{
  "n_layer": 23,
  "d_model": 160,
  "n_head": 2,
  "n_kv_head": 2,
  "head_dim": 64,
  "d_mlp": 640,
  "vocab_size": 1548,
  "activation": "tanh_gelu",
  "norm": "layernorm",
  "norm_place": "pre",
  "norm_eps": 1e-05,
  "positions": "learned",
  "qk_norm": false,
  "attn_scale": 0.125,
  "bias": "all",
  "tie_embeddings": true,
  "parallel_block": false,
  "init": "normal",
  "init_std_qkv": 0.0413,
  "init_std_o": 0.0513,
  "init_std_up": 0.0591,
  "init_std_down": 0.0591,
  "optimizer": "soap_variant",
  "lr": 0.0118,
  "weight_decay": 0.0,
  "lr_head": 0.0192,
  "grad_clip": 1.0,
  "warmup_steps": 200,
  "schedule": "wsd",
  "decay_fraction": 1.0,
  "decay_shape": "sqrt",
  "final_lr_fraction": 0.0,
  "batch_tokens": 131072,
  "seq_len": 256,
  "doc_mask": true,
  "train_tokens": 349900000,
  "steps": 2670,
  "dataset": "wikipedia_en"
}
Each number is 500 + 40 x the weight over its row's rms, rounded and kept within 0 to 999. Layers, rows and columns count from 0. Numbers have three digits each. The size before them is the row's rms in percent of the matrix's.

# layer 18 MLP up, 640x160, rms 0.0589, rows 592-639, columns 0-79
102:508512561474456548454507498542565468449492505570508523509470441494490565444564501469511444478494562491538506471556525525378509499567441499455542589488455472520539519462494486535554552469496510442530468489489476460498535473462527508535515467
097:544464476481493519520552450457543478459510514517550459534430533539492486533507473476460528490503509494482507511482561553526459497452522502480544553480531477529455468504538476537547533531516417508546460515578409491426531449448468499491549540
103:574456465563505484440490398545474519451496549476528511495521481435525533525523551486457457500501507542438470539524510534571462535498492517492536489477564597501404456513515482583489502422496470467506499512501506415510556518483507548439502498
109:493479489468448510471456520507533423499526498591545571450442504436474437464463554528541526463613448549535555537543481485490549515509507447553491441485459528452478507417545476490478546520455560473493437453522445527466518495469550545515526502
100:536532510502438495519569502437545505551494497554441514541476520521461600439485497492495509494470455409503528473502530448501488541401515481551510505518530486457458522519528480482500522527510529459484528561499522492549578450600491543490555448
107:504436520477498491514463521546467508541544487477517510472531496415521478467528552482501506569533484589427502442516443413510440415469508468453507518394507489529523492473585488514452505523477514544508433573529486478511508499509506478459579546
106:514527443576527561446476486496531484532499465584505544536510450536460487490537548415456564490435506497441454526530457534536511547466500470395569412508557552565505555530442466479446532456498455489530502439492516499476553500419469518492485496
101:480448486427464552467560496489496521485519486521525467492543471557447486530510511542490524605534522472504539479499539479554501599465474456448522469506453532505562496493512486517466473518490445530478529591447515538486587530572505487495462495
102:496517539554510511469518531560490469540558554431535513489482480502524554516554469587506535510449469569444460493526507464526428500451440535445527549504490596470498474509488510522442470451536523498428509455474556513473472532466445490595534513
100:528492510545481503497410468479567541490495559548494514519469493540511479530503511557484527497528488521470540455456509483465508628429505522541484516491579507592611414510522474455580527507544491536507463516497524507505521488521452526475537517
105:456473482524568488549534500486506505478455456480499510490407472534464466518516509495482467411493509588449458558496482435515486577498506474487500518578459568470449503513505473428502519447500482533458435520427553489543470483481483596491495486
107:535491531485499539489502458515516473555523536496549578434444487550449478555588508510502483464479443490502569505530515536457471473435468489503529553457521523552512534539503508515532488493515460487459562544508540475570476477537495420483527476
100:494528507443478470496548469511443503540521526480497423528574518566510467454498466570475511505513560467490548499430551492507493503498448462499525517507533538522450467529501411485516643463547483503493532631434548498531474483498450488514564563
096:474519506536552499563550517515534504567529531450496494459468493537429483535593464457524421486541434459551546541473487491518456454545478578563507482512441470593556516461465466531426494557451518494521552519546465505474467480468560525465498499
100:485588548445510513505491526529507490584506551462484585532436506571480516551464523556512437533522565498546574499497487472501502518550485493528439510493541492541466522458518526454513455520475510446437443464511502414543473543501484465510480476
102:411508462519479489530532539426462526535496435519544477557474500457526511461550519518541535474471525519513533573497500429530451500477525541485562547431519600469523497483498506428494476468514493452425487481484543497454480412422497516449554475
098:575497498414512490519537474519551515486517539490525537491564468527500476497494472487527547513440490540490478522436503523392434519536494481533524533575539529474590556457572531510461485453538498481478520569493486553443503433455484552556576500
114:506446435516498465544483524547537495532543518490480501411462437486496510464442501479508607492459517493436537435498500501522441473473518466476521430501500545455518484539451528503468533502525487503534440450545516437552468567436535461550498525
096:560510505419459470461484447512497455558466543539479538488519448498495486606529433490519486475502487470553458557452534481501520450457466514616583534535470533510479471517566506465493497455440429460538501489534497480501471518524445513485385484
103:464506468478483568486564509452523510489481525440508541474475494498469424486548460508505499437509439545535539543538533483481527570536491419477499489509487467476506491518531479557443563529500500445522478497475416573456468568479501474482472448
102:484500489468514582523541505483501550472474478521526554544429450508517465456456504491512534542408465511511507499551511484451513469466472514489488490478558421515508521599441413574524547497491485494493497500513530462490469515474510621448419527
091:485470516427565441501522477576500459494581514491562410502428472497480541512513600470470510519522532495514514545464481492549454504473426420504449535548498579575471538512443458480600522505484474465492469491569512514464560432424505519550465454
099:481583517450581515516445428434478473449524478434530479519501475489479489526414486504477478552506566557544548524441524517531453503551465514513489507482551489483465473436493361498503482570505486505514533510499491554465506535458474527502477489
099:480465548478479496471442483436477509461554517425506451484495419508542552524559564532465504431533408430592497536512457568440505470519492481513473513514491525426561506545466461470522464478520514452516505451413478484437497545582488507489526481
100:481497483530484540549443485490500569510541482422468441545512488488438458476481462513521517494542484544514483516560564502484423507503438497512483524452540499493505496524518501548464463502467546503446475522495433434429528545501472500484511475
102:551493495473452550485474550498478499533572498463477512514479444548511520528475553446486499442454496566520486435489535467443515437476535470521486530506464485537552539544517488541496508500448608507513453462525574544410483478577458437478434478
106:472508549531541500471487540468498486488558515504524467499487481480472504507528579493477483581535471569513461515513588531496519430493439487479599468490488486461510513490473483479514593470515566543513542514565496512447614457493477522502430502
105:517479544448429435467534548573498481497520445526506406483530441489475445475496513418508448470512520530509482523399537490494536514488481506508517547565508464503496494520468516455463552451575532497449531555536496463448515456501511502494534507
102:559505493542474526534490529473440430460472462553587471458544498541400515521466444505492538513463520427495398470532455524421501438487524469520519517510458499525494483498513577511515489490537471554560451491423586407475501495502516502537537441
106:543485502468551583473484517553487446479504501464453485509542409613468509464482527490440529506448392487494548541492526539537469433479454512481560526537493423506570546518501435468534531479553477511439538479514507551452486507442488465538515523
098:498593530516450519515503501486448544421547416485488444463515505473451480493482478486473473529551471513518557557521515488501569557519552530472512596518521535523509467507471511437573461487515524446541496441488543460559505404476457518468565520
107:534481489501476504494467449456470510571493509487556540588610501493505527475482502507463487430497412542517511510529540421495505496503565514564586561492487470481493494453452461463551529486422467459538582567444485438463458454466514469534470603
108:504562478562485553538556515460519518488489547426562538528438384527499520499535482502502495495559454479416501485517481448493532491520465461591541485521514505450567460456578487471468506483488447499548516585508505461423500511487529465468595527
097:530475491496458453532540528525528470478453487515459453536498480506418484461476564471490532486513452549558488515491399499541445477626494455510596532539496541422509502547524479451432514438508551558543505529521461494579511518519469479558507480
093:511499514468495504496421508540534554517546468526482449524457514461517518498553488473476531525514519524535446487435533457409493512468461465509522539458495540480555511490428507497481450522590491432524505493488539482441461521446455488516529490
092:455557545508523562502516494482447472532522469545522487446546471461495576510575527460479431546584458484594463562449509479486542454541450514487511527534503473493550500479508509475527496451494397498440424534497526446574505535552536451525539489
100:535486482556500533485529489508497568462479437441426495493533543532451468469606471452540469452601481483476551481533559489415453495573483496481522507543473579499451509486507495558545574448470514518458467515489460490545540594519490417502474474
097:478527553479475516485510463580448411568528552476530544520526535458497535518561524466456494511483540521486499448428511448477510548523513492541463563549479497532486501459488505514482519494512444545495496468466547505502518504467488511476464548
106:417453485538555454550447525477519420503523368558483463549476518514524431522519521500422514511523499508541528481470547501465520496464465482468500476426541551455526529507502535434530541471416498494495487470499469562449453503516460582431574496
101:496433511478470516497559396462538508555480538425539473579535476510485462532520495520483502487441524507587489454508607443480555491513509486457566460541572460525500502500471501460483522467550559435437527475397503497479521484499462552496480493
097:410580501511486532524478494502502496536475464424523501580528421448494480498499468576527550579548475486592465507540463518474445559568522494540511481566497519499438518557490485479463455481464418485442459475480474432543536529514490504590501458
095:429475482526492493519563545553528459516479497477540525467476491528547428488534511553512465575503507563527557489499562464520530541463502539455465445555485533481468536459489507469556524433479549522496417533465491448443591526510437557472531491
090:437472482447551465462533523492462506444490501431551516537484471420520502531502496537431512512560458502575531520471484474497557458506414548522494471502539498463534492491452556483496492533407516538460542530492520451430492443479503516426512525
098:461587527508512462514467522495450513511559453447498491474484459551498510437505486508462620469549542542516463456455503531536476485562470404488458489506484461457558541484496494503513483476584478523527432505430507488503540495477535477519491523
094:509546499539479528508487453477505500549489474479434480571547537453465530446534413520550463568568485506523510483460482444534479436474510496499471484543489433450461458465534445417475553525446433503481474511491505467482451499462521528531529533
098:554530528549555497471508421523519432551526572471567545487511508576497518516541485452488522453526485533517540468472530536507521519502462412467497470498481545488556519514534439560502571470513513498490513500535492513442483485515470441494524429
096:503471510498490570424540510526414433473494448470482543538531516475428467457558482524535510532487499499540539527502528461433459528613462431538517506475515575448445471521509468478403508496500564460544488503539568459526552493588491544555532446
097:566472508477422490506576512469571481550496504482507514453447447435476496465510463546533489539509510480496452495435528530465452507550461471522477615498560467487465506453519574472534569462476483500528506553526485458494463479462461570543458509
# layer 18 MLP down (transposed), 640x160, rms 0.059, rows 592-639, columns 0-79
104:454559552543516553515516473494591465522503487551494499512459515490518458466507442535502505430461460563500501508494465483522460488513499481444510503448539468565482499498504450466471502520536459567513570417489442477481539464494454446568453440
101:466525567489476541481461524486408453577495508469435494484505487500565520467495546539465410535525493443512537540450493464495550391456481541505503502491468474515483493544547519469469438441544534525472569454454545507516553483569526501566571472
100:535504518529505554466456511522571473576536512513494525541514561540446562524425477511587494549473456464479434506528507510503562518508461457518506493484493429481487482518491476434554451470478457539480507529531564501443471551584485451548453453
102:523504452556464464558526466500479536490495498494456412451464499539467600507496483470523463568524609521482408481476455482475487499510531474446506540462577431560539480571516447499510556571519546564466467493447495447475452500502488430475501445
101:471543510450496499520444524524548493516529515471496428509441442482536494545538484482456448518395545500528425480495459533558428450540519486475439515509499470523478566524503467500547488505581545584533475460491551483452476521406483483505513535
101:461406475441565495505482496535546476533444460552538490541540479541497479512446521483482461453479460508534494507516494452476460497515552477544431450475424484474560486494470472417513563460498570451499532554497454481489441564453506525475530501
100:539467467435552450488436548456423462485520450461497462548444515461515480467432453572537434478490509566506495540505559527510515450564510519524487531470459561439470480511500381501502517438452497447456496525447484537480501497558504454483555466
102:484512567516526454556476480498506463482494478518529539494545493446526467480575498485536499446507496538526463531497557492411476480538595474534536493499505443557473491467536486546549513494500504453534510483580544477492520462447512518484464478
103:521507480461552501514499458519511483462472550503524512446408386489535516525508475445539496455515513563449483529513491528460460547544480472440473535594463482501506465552488490533501500433466509505460491521528482502465515487524532537499480457
101:487493455486540494533451496504463498518486488454552464511533477518531550501491443485509462457476489506466460473607470551552533525517407484479545464510444501446482487467469508540454482537476543425486547500475537543503481477490552512504507490
108:517511498469644515478523435441477497445549496457476534463483449539486540482448506502486519500567524519496457470535506491474534454508516473560473532484470488575533474479530414532490553431414541529460540524469514527532507525464463476462539490
106:441561472486512530481479558463515492519453537474523518468473454496524489450487387575498488548551538547550444557495457521536524512435475521523496472585468496438494464536480484561500435478530495569541416433533484465478520500535536501432503481
107:562471485511446508487492470507503500513512442534489417518433564397475456564536517538549496486529530504545551577564526512429516516481542450489469465419440519591565486523510504549428476541489505460445538427455493484490503516503482540492524528
097:528491423473555552521522460485483457546461533487519478540549454529525452478494482452465576451528460516446489598445499443470581497536484485438546513486442505477443467573531466503487424551508471509419463480517464504504555539542500508495543528
099:474522510501561556532505416589540482523529544470539493508494474436523433490511500470484518574425585514464500527427491525412480558436489508524547510536532450510492503452474465527447504469493556516392509503502495561529486449624476497515580564
097:552512478482579530491473482454452471532521570484512487519501512523512499530537466507503522479511542515400492474535449505484483418559511501488544529448474402518497540471481580446485457538519456536597493538549531477504428481494480518467522515
101:438516457541412492477494497444505473547483507518587525513489490495505498563512449556480449536541599491450532425486493534505458467449520473532413506448535516510404464445481524534518464477459512513561585460479479494489532503483518483542481510
112:541517526480506506461556578480513455540506494546520490499490468482483570448471505476495516479486543509503460438468472475454395475523548493484531552437501486406540506489498524487476471575514560511509530451495461546546360504549489551572575495
099:490448430472452543523549568516471489461506507429487472507446546455493498374448536458472492542539557497509563495528484537450499535509484501400489500459535459478532520564523475390513477543549509468561509507478476513556514570493483495532480517
108:544509581543526478488534532603498451482563562481496488426503472515486463441492537525491485584489469472503512540482519476509575463518501489477495565430512591520488498525527473477494467522464456503498425461428478521509534552479504499473449502
105:566544508478503455540480474504532475533531480509473483532494518558500550424510496527470557460570480412493408567479479508485466535513551531497549500539436508480490504579490567506507505539505527495503535617525452499478503431516496547495565517
092:544429547499535513507527458485527508461493410469434532532510540487476502436507493447437543479449523541474509454508487471487517475491610571525492474445467485493484500464502461507472388565477449484561477526532491451544516483490550444484551518
096:479536501549494457559523508496545528507422471532519575505488496356524514540495544532478527536431411530452510511510457499454475435478519544492512482522421492499543533509567507478474487520506540527521415525460482467495536506491502531445473475
102:469457506473410423484487429527526508498455476506551508481435481433543469481456488452487500505546493491500529386520464514509534561545495476476489553509475556527465509508524486457457493537536574508435516564492518481489499463500519566473478443
101:534547453466463523440519512519439538516476501568484493456536506478562492594443463488431587411502537546468492589525571444604470528398459489518459442478496481473498497495415510516463534497488465543540499457505569457520496540528427485487511462
099:424532546527435462535522469481547490447436597568448492523511556478528477489620494546526512500560479527487513468519485447452557550499496451430418572513472462531516492531519551521483510503487532488525473496526521504452461493506535573479481479
103:528536500472553546532460493498473517561490473601486494516530521509493464441468453469482527506496426504394474435459502470541558459451509567518543580503428544526515461491528520482469467575555475489488502531478508441456526486605467508508494521
095:482439512524513466579466440467440447500486450447492456543428482525501460480527515493553460476517570525518472553544496521441462503535505479535536470441489551489484529531504438501482518446478463495522483575478475464541477534517497485494491459
100:573510490537470529416509504526466498546508550513503506495514469499511409496551534519499553452509512489531520510429539577475522510464524405431550517501480540536530406440567518500572543535464509494414566480548527480497518523517514469419575508
108:469485435575505486447477453513492434463482556545495532536519479427506538626492401528471518444467474491558518464513483479435466501543609531436553538495467455503482471507464547563555479525518480464524441556449539471491519528478449503523562416
092:397471535429543466549571469571536484494537522567484541583500496463524509505478587484492494473478569535581532528487563470532520482561531465569448441487467512521530482480460454553506501481454467453530450502490526552457482534586531485509453508
103:463489500501469502571492409478519559525477555472424462537477493517440544412513502477524408516505509463492505529476454513460406446488483454566460522555516505456556440552598488518516514548538494610532432402524517474465410515495441494554523541
109:497438467437516562494452485585510531525539496455546579452486585510525450497481501514542441507477562495500494433509467466427547487522480499397554519562546489490506478523552616511533499496487475492508501487503453522514495456607476511530427585
093:480479481521417471573456466489471523535491497528529492492453562503447499463521497510478511455524453435486455496548444482506517516515580523525637505516536503542444534469543549509482421453467436506473464465527474505573505487517527420484487472
098:435510443534493504527510488447453529491513499484543549485463515488491546497526438551470540446494537489508479451476488493530453483530466530520503493500499454538470452534511483453480526505499522519443466510531559443508583412482493516520494525
095:531438527575534445435550530433465435502518564524519468501517601508509439485495449517494479500490514513459474474515443514520505543475558461478466479527519514596508459541502536526498606540521488501535451525479505500455468421451424479497562457
101:457547465531482540523507571476537470447568459503478493494461475545536503479550573525470473462523500478495604539511554453533540541498484539449578565558579473502495434503522513507494487546512430501462618491505529469493457496538444470510506420
103:443497399546530508465551471473467478564467459558520466497473445527451518466479501517499480481453526508552482480474464596508451557497553581515459495520563546578523543476454569577537526532507468503571524491542536489464494500444590486520470523
109:561476524523533518488503474542498562509468519489422497552434468510456572540496407457542527486493529527509557503506456421520625477449469571505497466501523472433459530519554512458512478502454514466509536499523522489515512472453485480489502524
098:548571448504468463502501472467472533477487495484488515471464502537492516420428506449529496564519476546523471530561491584416484529516558473503473427498464542593456464482546505464560527534481544429512558586495524454552509492526556479522491519
097:440505567528638544466428493453456473479387492579509499489554500551511529472511437538422549494506477500529477514457513491588466550520505506562464543432487493491461522575494547529486516455508549547519448551479492522534534455512509498521427481
100:553496520558431504432533481511455475457513478520511550540532566462427472471584526439553457529536517495407488539440430466491526490505479533531463491455509501523528424498490496523466520533445558536485458446442481574523482489507529521561551547
087:581536518494555540491447527531537448531457456479458486485567496572485483461504536507491497479510491457505519488470524542434487592446524404497520480505452511458507501535490481466527504502568526588476458519454430455433579507440514490501494523
101:434469568518551525529478453557539575506482461558537480503510531521365506485562554527519483438445468473490490505556513491507521549496499555478476463505567524462486592456531494468504487498537481566471452544531510499442514497502585515462486502
094:509437513487380478538559526525479473515518471505559493488468469572495385502516586433508479558493525441495542465494548566471501504453514433532560534493529544551515435517490512517489556492532544460470475400459495499466552521531445457475443488
099:507428435527577497504465568517538543542513408567479490497536444467469511469481524583506502507472542511555519562494481517463535435401482487600490517489450475515507559573468427517492469435541458490443497522433502496436445483463568490502458556
098:507531483542552536495536407424498469475494539489509469515483515519551529455408535505480545460546465494492475512485470527472535566473485473497543542526548460487565470506574498526544469415539529495487520558493528539496470452471518534466490503
094:556492472456515494478557468518490439484517514482464455467545571527583452524470516487420521457459558571518489504463580499578484432493478537461459520495494501484519459438518573556501484525498450495532569562498437510450526503539555428495480554